From a checkpoint of a small transformer trained on Wikipedia.
Size: 16 layers, MLP 512 GELU, vocabulary 1024, 3.43M parameters.
Architecture: rotary positions, biases, attention and MLP in parallel.
Training: a variant of Adam for these matrices, 102M tokens, 6171 steps.
Each number is 128 + 32 x the weight over the matrix's rms, rounded and kept within 0 to 255. Layers, rows and columns count from 0.

# layer 6 attention query, 128x128, rms 0.0805, rows 0-63, columns 64-95
[[160 201 119 129 147 127  85 146 195 116  45 118 101 245 168 199  90 107 190 199 113  76 141  84 147 118  47 111 118 142 189  90]
 [153 134 131 100 109 110 129 128 151 119  99 108 117 153 125 162 136 113 127 144 147  70 128 115 159  99  87 138 105 109 140 134]
 [164 166 113 105 132 113 125 138 162 141  69 116 117 162 138 154 111 108 141 152 156  90 149 103 161  94  74 120  89 120 153 127]
 [155 144 112 123 142 115 131 146 128 143  68 124 115 163 127 172 108 105 142 148 136  73 145 124 157  91  75 117  85 101 138 123]
 [109 135 148 124 109 151 107 142 144 116 166 146 153 131 104 118 136 111 117 128  93 143 133 144  97 125 145 138 125 148 120 127]
 [166 157 132  98 133 125  85 200 181 123  62 183 139 154 121 196  95  91 171 159 123  74 191 138 186  83  18 114  98 106 172  74]
 [119 119 100 165 124  81 171 145 152 116 150  97  99 143 145 123  95 145  80 115 175 120 126  80 110 119 147 125  59 173 112 153]
 [161 125 136 136 175 122 153 124 137 143 122 131 123  79 163 107 128 122 158 147 122 160 131 179  86 120 147 128 118 128 137 129]
 [115 129 159 109 108 145 141 116 104 110 138 115 135  88 144  91 141 142 102 109 130 157 121 104 110 166 170 142 154 155  90 140]
 [170 167 114 108 126 129 129 137 146 112  78 104 120 160 127 172  93 141 152 155 131 107 124 101 138 109  86 131 123 112 135 109]
 [136 135 136 122 113 128 120 141 147 134 153 124 152  97 124 107 135 119 116 114 138 158 130 116 107 151 134 129 148 142 131 129]
 [117 131 127 125 119 140 125 136 142 122 143 133 128 117 108 110 104 117 108 112 117 118 131 110 134 114 127 116 145 124 123 113]
 [ 84  89 164 148 138 139 137 110 112 130 198 116 120  92 119 102 158 145 120 106 108 169 101 141  87 158 181 144 153 143 115 144]
 [140 124 171 150 113 137  83 157 137 161 136 179 134 119 104 120 154 115 144 157 136 107 154 128 181 131  82 144 131  61 144  62]
 [ 96 153 116 149 125 155 104 138 169 133  94 131 140 126  97 158 110 116 156 151  77 147 104 136 132 169 148 139 147 111 132 126]
 [101 149 143 120 108 154  85 143  67 109 104 131 130 117 154 155 179 157 135 165 117 140 135 170 127 136  91 182 137 106 137 140]
 [121 108 129 153  84 136 103  96 124 125  83 153 135  67  91 184 129 129 134  83 138 156  82 127 137 173 147 123 144 111 143 150]
 [137 119 130 121 139 152 151 138 116 135  76 166 157  77 142 137 151 157 123 119 101 139 103 137 127 113 135 117 113 114 152 127]
 [ 98 127 107 143 158 141 116 101 190 147 128 189 139 194 133  89 161  98  89 145  89  61 101  82 154 110 144 121 170 164 119 117]
 [107 120 119 100 132 143  82  94  98 147  81 149 101  83 130  74 139 168 159 129 132 120 110 131 127 112 140 108 108 150 102 130]
 [109 171 107 108 132  88 138 116 137 131 156 121 113  84 102 122 146 125 181 124  53 184 133 233 106 144 129 109 136 123 130 128]
 [ 61 128 106  88 110 121 119 141 154 108 154 181 112 123  99 131 136 151 124 114 110 125 125 106 144 159 136 111 184 131 110 105]
 [128 148 175 152  95 108 148 162 159 147 120 158  42 113  61 163 108 115 101 124 120 175 157 127 172 161 121 123 111 117  91  87]
 [121 154 112 144 140  94 244 153 167 141 150 160 100 121 152 128 132 107 147  92 111 147 160 103  96  86 105 153 103 137 134 108]
 [ 65 123 132 138 106 165 165 165 184 144 135 160 127  62 125 142 125 136 127 105  94 131  65 173 169 107 173 135 189 102 146 131]
 [142  75 111 104 104 192 145 112 164 187  66 167  66 126 131 125 100  96 106 109 124 124 170 151 141 120 161 123 125  80 102 141]
 [138 162 141 185 192 109 135 162 133 128 147 129 121 118 168  80 118 103 128 139 160  99 147 153 139 114 149 123 134  75 133  58]
 [143  78 129 101  92 174 114 109  84 151 106 118 189  94 114 161 154 106 129  93 179 118 133  90 111 140 103 110 149 131 140 154]
 [ 54 153 114  57 145 120 106 145 165 142 168 117  71 108  84  65 115 180 109 142 130 132 155 187 115 101 136 112 107 114 142 131]
 [198 115 109 144 117 144 148 121 108 132 105 114 171 161 123 126  88  78 138 152 158 144 136 136 119  81  67 107  82 142 148  92]
 [121 134 140 111  93 126 106 152 175 105 124 137 110  69  93 149 108 143 122 126  86 181 152 124 136 127 169 144 111 153 123 185]
 [127 140 120 135  65 138  66 118 121 160  49 121 102 140 137 107 116 105 124 144 173 114 110 122 151 164 158 130 119 104 124 175]
 [ 76 106 140 155 145 118 143 148 137 134  91 117 154 114 130 146 100 201  99 132 154 169  92 143 135  82 156 130 122 103 118 192]
 [ 72  94 116 137 106 123 148 186  69 184 159 154  91  97 101 121 143 129 105 123 114  95 126 151 128 118 115 116 150 120  94 147]
 [121  75 105 124  97 115 145 136 178 193 109 157  88  77  99 142 160 142 106 157 164 195 146 142 137  98 135 139 168 134 125 180]
 [ 90  88 141  65 107 142 144 130 136 116  87 178 126 132  85  76 144 158 119 144 184 104 158 134 106 106 136 106  78 211 112 141]
 [122  90 135 130  96  78 163 148 113 142 120 125  60 102 144 131 172  96 116 122 155 168 163 145  32 175  92 138 137 166 121 106]
 [151  77  70 164 117 178  86  98  89 108 108 155 222 108 117  97 137  99  91 165 114 146 116 187 166 113 138 152 114  73 112 156]
 [146 179 171 128 145 115 134 135 109 127 107 124  66 126 142 136 129 190 154 168 133 141 155 136 139 176 153 116 115 117 162 111]
 [125 108  80 158 104 121 128  91  91  82 113 138 162 147 150 150 124  97 126 141 188 131 152 124 138 162  95 138 152  91 109  84]
 [166 140 105 166 124 115 116 147 130  99 115 145  61 158 118 122  72  98 150  75  98 160 142 103 145 139 153 110  69 167 133 144]
 [ 67 194 117 178 146 126  53 125 165 150 112 149 126 135 104 135 133 181 156 146 104 126  84 163 132 156 179  94 113 140 108 158]
 [151 168 151 142 132  92 185 162 116 132 148 132 170 143  92 102  75 114 128 126 120 136 184 142 163  95 111  98 130 113 140  28]
 [ 92 167 140  82  88 133 118 128 168 119 139 183 144  60 153 141 123  93 147 158 132  75 157 100 122 109 153 102 154 154  94 103]
 [119 159 119 164 116 160 145 154  95 110 132 144 202 133 133 110 128 110 104 155 156 145  84 126 120 200 167 102 184 149 181 107]
 [124 132 145 151 127 135  94 130 112 118 121 122 126 135 113 130 134  83 123  87 116 125 138  85 122 136 138 159 172 124 120 106]
 [ 98 130 100  99 135 118 113 133 165  91 144 172 131 128 130 134 118 134  69 161 120 121 106 114 104 169 187 143 163 114 108  91]
 [132 163 195 113  60 151 110 148 102 133 129 128 124 129 107 130 111 113 157 112 164  68 112  69 180 168 155 109 111 162 117 117]
 [103 135 100 180 195 105  76 151 140  62 157 161 163  95 118 131 139 174 125 126  77 177  56 108 149 122 115 123 106 213 129  90]
 [125 202 143 176  80 112 150 116 127 160 124 156 114 136 135 138 118 102 146 108 116 123  66 130 169 114 102 124  88 109 172 204]
 [137 105 168 145 112 154 188  99 168 131 102 153 165 111 112 103 131 102 104 170  77 158 179 128 140  72 128 131 134 178 102  84]
 [135 155 134 139 150 138 177 135 135 113 134 181 211 106 134 117 116 139  71 111  91 154 128 222 122 130 146 129 127 106  83 162]
 [ 88 126 152  79 123 141 155 130 117 178 156 125 140  97 135 117 139 116 111 110 153 128 103 118 120 106  94 112 131 119 125 103]
 [114 101 119 152  52 105 145 118 148 140  82 153 111 113 189 119 157 116 110 159 127 143 122 103 135 113 119 149 114 165 142 169]
 [ 91 148 125  90  85 129  83 172 113 157 164 152 151 117 137 152  90 112 141 115  92 119  86  76 147 100 108 128 143 108 126 112]
 [ 50  95 100 187 110  85 100 113 141  91 132 161 147 214 147  96 148 117 113 147 127 119 129  87  96 163 135  98 139 178 113  92]
 [145 106 214 179 119  69 132 172 185 132 157 125  89 109  88  98  97  80 176  92 171 109 136  87 154 110 139 113  75 201 158 145]
 [149 151 114 169 138 185 135 118 122  86 111 157 144 154 147 105 124  80  78 121 119 132 132 167 108 129 139 132 132 108  90 129]
 [160 140 146 140 125 113 141 128 115 158 133 103 149 105 129 134 139  85 142 129 156 124  84 201 104 147 113 125 147 154 163 133]
 [110 126  88  84 118  80 106 141 146 147 141 120 158  91 160 123 171 159 141 108 149 151 146 136 119 144 145 125 108 143 168 177]
 [102 102  77  86 116 142 125  94 157 132 145  86  89 139 142 155 142 123 126 100 143 110 115  88  63 147 139 119 133 132 123 137]
 [ 90 178 152 132 121 128 130 132 144 156 129 137 144 151 116  95 130 165 190 151 107 115 123 141  90 109 165 117 124 149 166 125]
 [141 139 144  94 125 134 102 142 118 164 118  45 148 128 166 139 128  67 110  96 160 106 139 157  85 166 142 138  93 128 140 121]
 [106 158 135  44 129 162 148 109 178 163 101 156  97 142 105 142 118 145 140 142 162 180 176 141 113  98 124 107  69 188 140 148]]
# layer 6 attention key, 128x128, rms 0.0804, rows 0-63, columns 64-95
[[109 109 149 140 137 120  82 153 157 131  97 132 128 149 126 143  98 119 151 166 140  88 163 132 125 121  93  69 106 122 204  99]
 [115  88 105 159 161 100  93 126 148 133 108 158 133 119 105 115 115 115 142 155 134 127 163 149 114 149 130  92  81 119 161 107]
 [121 110 118 130 139 133 127 142 117 124 130 159 131 129 111 114 114 118 120 136 119 116 156 150 133 125 132  98 125 132 150 119]
 [121 117 142 117 129 129 122 126 128 122 122 161 125 109 115 120 112 123 120 129 123 107 156 151 123 133 136 102 126 126 154 126]
 [152 167 155 133 128 112 165  96  98 161 172  40 126 195 129 125 158 166 101  84 171 138  33 119 131 107 135 215 174 148  42 156]
 [125 123 138 119 123 137 133 126 113 140 148 134 124 120 115 123 122 140 120 135 131 125 124 137 120 133 124 143 129 141 114 131]
 [ 85 133 125 118 119 122 146 114 120 161  83 114  79 169 153 172 114 182 105 120 103  89 117 142 146 120 130 123 136 136 159 124]
 [ 79 126 124  99 162 171 138 124 111 121 189 125 116 189 156 166 160 102 182 105 135 144  94 127 124 199 118 139 146 160  88 128]
 [152 135 112 131 137 137 109 166 150 136  97 145 124 150 134 165  86 104 151 160 119  61 161 148 164 106  94  89 120 112 181 110]
 [104 108 110 127 120 123 132 144 130 120 128 175 129 133 135 128 114 105 109 141 116  93 166 151 128 118 118  83 117 131 145 125]
 [133 139 134 110 156 160 152 146 130 149 176  77 144 145 112  88 166 138 122  98  88 153  76 115 138 139 139 178 165 111  39 168]
 [157 146 131 118 117 128 177 121 112 119 152  86 123 107 164 109 179 164  96  54  99 148  79 110  91 122 122 201 192 141  49 197]
 [126 146 129 137 125 126 131 132 135 136 120 128 128 132 143 139 139 130 132 129 135 137 105 105 133 123 120 137 136 137 120 120]
 [135 131 176 150 159 129 172 107  71 154 196 108 126 112  93  92 178 187 123  56 117 186  44 130  94 146 138 251 187 114   6 168]
 [ 85 144  95 130 144 102 126 112 151 152 165 127 119 110  98 135 107 127 110 119 154  90 137 187 131 133 104 130 127 138  81 165]
 [203 124 189 142 107 124 130 147 132 158 134 148 127 130 104 138 103 113 155 138 200 109 133 137 135 173 127 122  42  44 143  67]
 [123 120 134  74 139 118 154 166 128 135 155 127 138 134 144 180 139 181 115 139 103 109 181  91 142 104 112 118  80 102 148 116]
 [132 105 143 109 198 155  94 128 145 139 182 127 113 164 153 123 155 158 148 144 102 169 118  88 150 134 122 115 106 133  90 153]
 [139 173  99 105 182  95 119 135 140  87  89 103 108 127  74 111  90 126 123 120 125 120  99 179 101 167 111 198 132 144 136 153]
 [163 141 100 146 169 137 122 114 119 104 149  80 123 176  94 104 172 106 135 118 128 140 127 147  91 175 113  95 137  84  97 153]
 [128 180  94 125 124 156 133  84 155 107  77 105 158  96 105 153 168 102 143 125 159 128 130 133  37 136 108 103 161 101 152 119]
 [146 133 129 124 143 121 149 139 156 156 143  82 140 128 116 122 139 165 152 121  92 138 104 169  71  82  99 102 183  94  81 103]
 [115 159 174  86 136  97 116 107 155 143 143 139 153 106  71 136 100 141 133 156 100 118 154  94 126  77 159 123 116 150 131 122]
 [119 112 153 128 119 126 139 141 152 140  97 154 129 160 125 135  90 169  89 187 158 149 100 132 137 109 167 137 169 176 127 117]
 [ 79 162 182  98 115 118 111 147 122 142 166 161  71  95 122 138 162 164 119 132 127 166 127 114 126  94  81 143 109 117 139 142]
 [136 137 163 105 117 117 105 142 126 137 162 152 135 102 124 123  92 158 102 183 122 147 160 167  69 141  98  92 175 165 103 144]
 [103 107 121  96  71 130  89 151 116  91 158 153  94 108  94 137 128 116 194 159 106 168  96 175 102 166 122 132 154 122 128 110]
 [125 121 125 160 162 129 123 134 131 150 119 145 135 159 145 133 158  62 123  86  85  95 166  87 103  97 119  77  92 108 172 137]
 [173 164 105 122  99 107 135 114 138 117 123 147 109 142 131  99 129  90 163  94 136 139 116 125 141 127  83 123 166 154 160 104]
 [145  95 107  99 197 154 121  96 126 142 129 155 129 123 142 101 168 138  53 129 132  99 219 115 130  98 151 117  92 181 115 123]
 [122 160 124 140 102 114 169 130 115 171 165  90 129 141 133 164 113 114 136 116 135  60 137 103 116  99 129 127 132  95 115 130]
 [ 88 135 122 103  84 141 135 119  99 105 141 123 119 118 118 116 136 159 147  98 122 147 134 194 112 175 108 131 134  93 164 114]
 [147  75  89 129 117 125 149 122 116 147 206 131 125 100 132 134 168 167 127  83 102 152 131 103 114 132 113 108  92 112  65 118]
 [119 138 149 114 138 110 116 133 128  99 132 142 102 123 100 146 132 104 110 171 186 122 150 121 100  89 132  94 133  87 128 114]
 [133  97 133 115 122 105 158 134 121 140 135 179 156 134  70 146 136 108 139  97 121 101 138 100 172  66 177  96 150 103 120 105]
 [166 119 143 108 177 132 154 121 114 108 164  75 100 177 141  72 152 120  96 156  96 106 106 115 137 111 117 101 178 148 124 122]
 [179 109 157 149 131 145 116 128 133 159 111 121 154 136  78 111 110  71  91 136 156 143 122  80 139 101 184  75 109 159 136  67]
 [146 112 159 155 195 131 130 113 120 143 148 123  86 104 121 125 164 153 114 102 158 146 103 167  99 105 163 136 128  58  74 107]
 [103 111 110  93  79 150 118 124 118  79  87 115 178  89 156 150 122 167 168 146 135 176 137  98 114 194 132 144 134 133 161 152]
 [111 108 217 142  95 142 105 101 161 136 107 169 148 127 138 115 113 128 141 141  85 123 130 107 170 115 109 104 120 134 147 132]
 [124 143 130 114 165 144 104 130 136 116 134 124 158 104 111 142 144 185 121 137 151 127 132 157 126  94 132 150  83 139  56 133]
 [133 146 106 120 142 113 157 142 134 106 108 133 143 155  80 148 138  98 124 130 163  95  66 141 145 156  68 163 137 127 126 119]
 [ 89 121 120 111 133 115 149  83  93 107 110 115 154  99 113 125 122 110 130 115 120 101 125  89 113 117 151 149 106 161 146 145]
 [137  83 100  68 153 134 143 155 169 124 123  80 146 152 141  89 123 107  87 138 106 167 158 144  35 144 118 148 116 107 151 151]
 [ 63 103 100  89 163 133 114 142 100 156 120 107  93 134 158 170 159  94 147 128 112 118 131 148 165 154 134 101 130  69 135 136]
 [131 148 134 158 161 107 123 148 103 121 119 126 112 157 120 164 126 103 143 128 123 143 115 111 158 115 137 138 116 125 157 110]
 [ 81 128 143  86 103 142 168 153 118 119 103  85 114 119 162 133 107 187 157 110 115 159 123 170 118 125 126 155 169 113 139 132]
 [108 118 124 138 163 100 115 119  98 130 113 122 142 115  67 121 138 115 116 116 112  90 139 121 150 113 176 135 101  53 133 159]
 [136 153 105 122 154 151 102 161 119 103 165  91 118 150 125 131 158 100 139 119 141 127 137 143 228 121 137 142 108 128 129 142]
 [139 110 111  90 182 128 106 127 140 117 157 137 156  97  81 134 144 212  79 144 139  95 153  99 180 133 108 167 109  58 112 143]
 [179 127 138  59 167  50  99 130 120 144 135 119  98 177  90 136 103  99  88 128  97 124 174  74  76 146 157 137  91 178 136 120]
 [ 65 150 133 119 123 143 142 138 111 127 114 118  69 157 109 149 146 105 149 183 165 131 145 102  86 119 149 165 119 142 118 150]
 [139 143 128 129 155 111 147 155 118 107 139 103 104 162  93  81 158  61  84 121 136 125 158  95 148 147 168 125 121  89 116 130]
 [138 109 142 111 143 141 131 127 136 110 121 134 168 181 100 135 127 123  43 128 135 106 143 116 142 133 142 101 117 111 125 138]
 [137  98  75 159 119 118 158 175 135 114 103 119  94 165 164 139 113 105  50 134 181 145 170 181 104 112 107 125 180  80 114 170]
 [111 153 128 146 112 153 110 127 114 129  80 118 117 117 109 143 118 138 123 146 137 154  94 164 105 128  82 144 152 185 169 108]
 [148 125 100 125 171 115 120 153 120 138 214 132 108 137  82 130 123 110 124 125  92  93  79 115 143  99 134 123 142 134 134 110]
 [138 158 143 115 172 123  94  77 193 143 139  76 125 112 128 106 140 133 152 158  98 151 127 146  21 120 104 116 113 156  87 134]
 [139 130 160 123 148 144 106 135 121 100 153 136 129  79 106 114 170 131 124 104 134 129  99 129 131 150 127 126  72  96 169  84]
 [117 142 120 149 152 179 143 135 131 171 147 127 126 166 173 100 126  96 177 145 140 125 151 134 202 166 142  79 170  69 107  72]
 [ 76 169 156 151 106 166 132  94 147 138 109 126 137 118 180 129 123 134 125 138 128 113 124 131 144 130 102 109 168 197 133 157]
 [113  95 129 120 111 130 127 123 117 109 136 138 129 133 131 143 159 130 146 157 154 129  59 125 159 186  84 133 145 131 124 135]
 [105 142 166 162 147 134 117 149  87  79 140 133 126 141 106 136  79 137 135 175 145 148 100 153 122 155  68 143 110 175 156  81]
 [138 129 100 110 164 135 147  91 147 171 128 116 155 166 107  84 112 134 156  96 100  93 127 103 123 187 100 118 101 161  88 149]]
# layer 6 attention value, 128x128, rms 0.062, rows 0-35, columns 64-95
[[ 91  57 123 164 184 201 132 157 163 117 124 108 147  76 216 134 155 105 144 113 121 114 152 156 182 132 127 101 153 145 137 151]
 [ 91 180 108 116 114 173 117 147 143  67 158 157 132 101 170 133 115  96 179  78 127 172 165 117 145 139 123 102 141 173 113 198]
 [174 108 178 185 173  91 127 137 173 115  99 116  94  77 109 175 119 141 142 181 156 164 137 114 121 166  68 126  64 129 132 124]
 [174 141 137 122 157 196 144 148 154  80 132 151 167 133 125 246 147 136 113 119 136 125 127 126 191 126 128 156 101  67 118  74]
 [125 103 122 129 149 121 159 107 122  73 128  62 168 143 121 161  84 132 118 128 107 112 168 175  99 122 121 146 101  64 114 121]
 [137 171 143 147 138 130 113 112 162 211 135  99 165 117 130 114  94 111 146  82 155  91 143 168 160 118  94 167 101 186 144 135]
 [ 95 175 131 125 143 192 126 125 133  98 115 132 113 141 192 122 153 135 102 116 129 192 162 162 142 115 100 153  89 107 109 190]
 [177 152 121 153 113 132 137 123 144 103 111 148  98  96 130 146 136 128 129 150 101 165 125 122 105 118 123 158 133 158 120 127]
 [189 231 112 122 137  88 109 154 172  83 140 178 118 109 165 140  86 162 122 104  45 127  76 147 188  82 161 170 162 120  96 171]
 [134 175 148 126 135 139 116 100 144 169 126 158 120 182 130 131 146 153 175 158  95 155 116 111 124 174  95 158  57 174 158 159]
 [136 106 134 162  59  85 182 100 150 255  66 173 155 113  84 137 125 143  75 130 118  66  62 176 126 156 149  96 209 208 141 174]
 [175   3 115 205 204 255 120 119 132 159 151 110  73 143 204 158 208 141 163 146 156 155 146 136 111  76  56 133 160  96  93 103]
 [ 61  72 142 145 164 225  98 135 135 128 113  81 140  72 146 150 173 108 162 114 151 103 157 175 128 101 121 170 123 199 129 135]
 [115 110  84 130 164 173 108 180 137 160 166 153  68 200  92 119 157 153 116 111 170 239 116 137 107 170  98 105 157 102 113 201]
 [187 121 200 133 129 172 119 135 137 179 131 163 210 189 146 174 155 105 160 131 109 147 139  96 150 180 150  95 152 175 158 148]
 [145  90 124 184 156 106  90  79  92 163  85 114 142 125 138  96 161 165  64 120 158 127 108 132 142  57 102 142 182  95 109  88]
 [230 109 123 173 169  81  19 143   0  64  80 137 105 144 146  87 129 136  72 104  77 176 155 103 145 112 218 149 194 104 100  92]
 [183 136 120  95 117  17 121 135  96 123 100  90 163  81 166 102  61 121 120 168 107  80  39 111  74 109 230 106 142 143 114 129]
 [ 80 158  93 134 139 131 173  88 186 110 200 110 115  70 162 150  74 116 103 104 123  40  83 138 114 118 118 126 116  83 138 110]
 [  7  90 100  62 167 163  59 195  87 125 132  79 137 159  98  67 130  71 125 117 180 100 179 133 121 145 151 139 101 174 134 151]
 [213 148 146 136  78  71  61 123 172 208  80 176 126 140 121 157  88 123 138 163 168 111  96 136 182 172 139  96 171 115 125 159]
 [107  93  93 128 146 128 177 147 130 112 139 113 146 162 130  89 114 117  74 144 138 112 140 197  59 155 126 110 155  88 113 155]
 [157 159 215 164 108 106 117  70 184 133 114 110 146 104 144 138 159 156 146 106  84 114  40 119 166 155 101 126 116 139 112 114]
 [158 106 116 116  89 144 144 123 117  88 118 132  59 103 120 139 103 137 142 204 188 102 148 115  92 155 145 141 137 110 142  76]
 [122  24 103 131 100 101 133 154 134 142 103 128  11  89 104  87 141 124  99 145 101 129  88 136  62 194 154 102 112  62 133 135]
 [141  94 157 105  81 138 109 151 200 141 142 177  95 115 139 112 118  77 115 105 122  84 128  43 140 114 182 115  83 168 162 155]
 [154 179 117  78 166 137  76 134 118 154 113 101 113 178  98 161 162 178  96 134 101 173 165 106  85 118  76 177  87 132  93 161]
 [105  97 154  88 148 117  56 147 116 105 131 185  94 203 105 147 176  99 170  76 136 164 145  89 117 154 137 131 145  50  82 135]
 [ 61 155 160  57 193  59  92 100 152 150 161 132 153  93  68 202 101 135 130  48 173  91  93  85 101 108  98 206 167 180 155 148]
 [107  60 197 103 123 118  78  74 179 186  33  96 147 125 142 106 157 110 165 170 184 112 132  89  67 162 166 143  93 101 139 127]
 [187 105 171 181 121 155 113 138 122 129 106 119 151 146 142  50 153 130  72 136  95 110 108 172 189 153 206 137 192 129 153 199]
 [ 53  93 147 130 163  45  70 167 172 150 154 106  89  84  17 144  94  99 155 127 185  88 126 186 171  89 154 121  83 112 174  93]
 [134 145 114  99 129 142  70 171 203 155 150 205 163  81 152  81 132 117 128  77 109  80  98 133 129 169 124 100  88 202 157 131]
 [ 53  91 114 145 126 150 105 137  84 113 152  67  71 140 123 130 159 121 122  81 172 182 121 180  95 147 114 131 166  80 117 174]
 [199 163 128 208  80 131 176 118 158 142 114 126 180  73  92 121  95 130  87 166  68 137  94 152 123 169 148 154  86 140 152 151]
 [151 176 124  42 120 101 134 164  99  71 162  95 159 229 132  98  66 129 139 156  79  90 116 132 113 165 196 107  72 154 128  79]]
# layer 6 attention output (transposed), 128x128, rms 0.0649, rows 0-35, columns 64-95
[[ 83 114 127 100  42 131  84 161 192 147 182 127 205 158 116 169 127  78 131 184 117  91 115 114 137 108 133 134 100 117 132 151]
 [ 84 131 143 119  54 142 163 190  83 156 160 130 123 117 151 118 126 120  79 163 182 184 153 137 132 124 112 109  73 171 123 132]
 [148 130 155  61 138 127 143  93 128 194  97  89 160 102 150 170  98 142 139 115 154 130 147  89 121 142 144 120  90 177 117  91]
 [166 113 149 138 106 145 172 126 104  99 163 122  66  74 126 198  96  83  96 130 132  91  86 113 121 155 122 161 165  97  82 164]
 [ 95 111 133 131  55 184  99 121 130 149 119 150 201 119  97 193 184 107 156 147 124  80 154 139  75 121 113 150 154  42  95  84]
 [136 149 144 107 159 142  74 103  87 153 113 124  38 113 149  59 100 187 169  76 104 124 143 133 123  69 140 102 109 135 127 151]
 [127  88 106 139 143 136 178 127 176 142 128 143  33 116 108 105 111  92 136 193 139 112 154 119  82  98 141 125 126 119 130 236]
 [126 152 114 108 179 118 208 156 154 176 138  95 139 126 126  99  95 149 139 121 135 144 123  74 131 108 137 153 138 208 153 120]
 [120 170  77 143  66 152 166 138  94 110  86 152 126 127 138 137 123  90 193 143 134 137 153  93  84 143 184 130 148  98  92 175]
 [127 158  84  54 180 142  85  87 191 128 159  77 108 196 134 103 114  49 156  72 145 106 130  76  96 112  76 110 131 139 117 149]
 [ 79 164 114  82 141 148  92 102 124  81  99 133 167  70 172  75 151 104 138 145  65 133 123 169 122 208 139 122 114 101 104 165]
 [138  95 120  60 170  58 112 107 192 134  97 140 154 110 120 174  85 185  67 116  54 145 105 132  98  43 124 127  69 137 144 151]
 [116  90 108 165  90 189 107 174 148 131 169 170 140  93 110 115 112 158  92 139  52 118 102 192 119  44 135 130  66 142 112 179]
 [179 128 147 160  73  33 167 135 133 137 174  93  79 124  45 172  68  92 120 135 188 198 119  98 127 194 147  78 143 161 194 114]
 [124 189 140  69 147  88 164 120 130 112 169  61 184 184 185 136  81  20 119 100 130 165 145  92 180 178 113  97  97 146 126  67]
 [124  77 131 224  80 123 101  73  57  86  55 166  91  74 129 197 167 135  72 145 113 103 119 202  65 166  89 114 135 109 149 162]
 [151 113  64 217 199  98 127 191 116  74  71 134 168 116 110 199 138  76 136 119 100  91 150 147 103 188 167 176 201  72 136 128]
 [124 181  77  85 184 210 122 138 144  88 107 139 232 142 171 138 145 200 188 101 125 123 104 167 131 149 142 147 228  34 114 140]
 [110  74  92  55 147 179 102 141 173  96  82 169  97 145 133  46 150 146 161 128 104  95 117 104  90  32 156 158 130  97  83 170]
 [129 106 135 217  86  93  75 182  40 112 225 155  69 140  71 162 135 184  80 143 141 105  74 210 160  98 120 145  85 129 144 171]
 [181 133 135  68 117 101  76 134 107 102 129  75  83  27 126 177 142  55 177 149  83 151 171  89  96 217 208 141 191 122 102 158]
 [ 92 146 171 173  56 125 143  75  88 127 119 138 108 117 122 141 121 145 142 140 111 144 144 170 155 144  76 102 143  96 173 100]
 [182 133  79  90 126 183 119 126 200 123 140 141 205 215  96 146 180   0 190 134  99  90  89  86 106 141 138 157 154 142  46 145]
 [179 173 154 126 190 130 137 168 155 139 167 111 151  53 103 188  88 184 160 112  64 101 131  91 154 100 145 141 193 135 120 110]
 [ 96 111  98  91 159 131  84  91 214 131 121 119 168 104 117  70 186 220 101  91 116 119 132 151 122 132 170 148 171 125 108 126]
 [159 129 154 148 163 176 142 190 103  99 118 144 110 155 198 119  72 125  48  71 132 127  82 162 199 103 173 115 129 162 100 138]
 [131 129 141 157 146  97 135  83  76 145 110  76  86  93 105 116 135 196 122 135 138 135 111 136  69 157 142 121  87 143 142 133]
 [160  99 144 150  88  88 116 128 116 111 144 124 105 139  95 142 137  47  49  84 168 134 150 107  56 208 155 129 133 111 159  48]
 [120 123 150 138 138 199  20 122  55 107 149 137 165 144 152  97 136 144 119 109 195  68 144 147  88 192 148 140  55  99 131 102]
 [169 129 141  88 150 183  88  84 140 125 121 112 128  90 150 168  91 157  97  58  96 128 117 135  58 166 129 122 192 121  93 110]
 [110 168 128 185  41 144  75 143 124  72 136 139 168 119 120 178 150  62 142 152  47 113 159 157 141 173 125 140 217 109 108 160]
 [177 110 149 117 136 107  82 116  76 157 170 119  69  81  81 121 127 160 129 114 141 159 129 127 160  83 172 142  38 154 121  95]
 [ 91 171 113  93 126 124  78 179 122 108 164  87 123 197 152 125  88 103 164 103  75 169 121 148 225  83 158 148  89 160  76 128]
 [153  96 126 118  85 120 114 112 134 124  94 147 114 133  75  95 122 140  64 122 172 141 164 141 105 169 138 106 110 141 179 102]
 [ 70 143 104 109 221 152 166 151 193 136 111 113 103 130 120  87 130 106 206 145 131 111 104  85 197  94 160 170 160 141  85 164]
 [118 157 133 182 128 139 169 149 155  89 169 126 200 190 129 198 172 141 227  94  96  82 109 135 164 105 116 130 239  45  93  99]]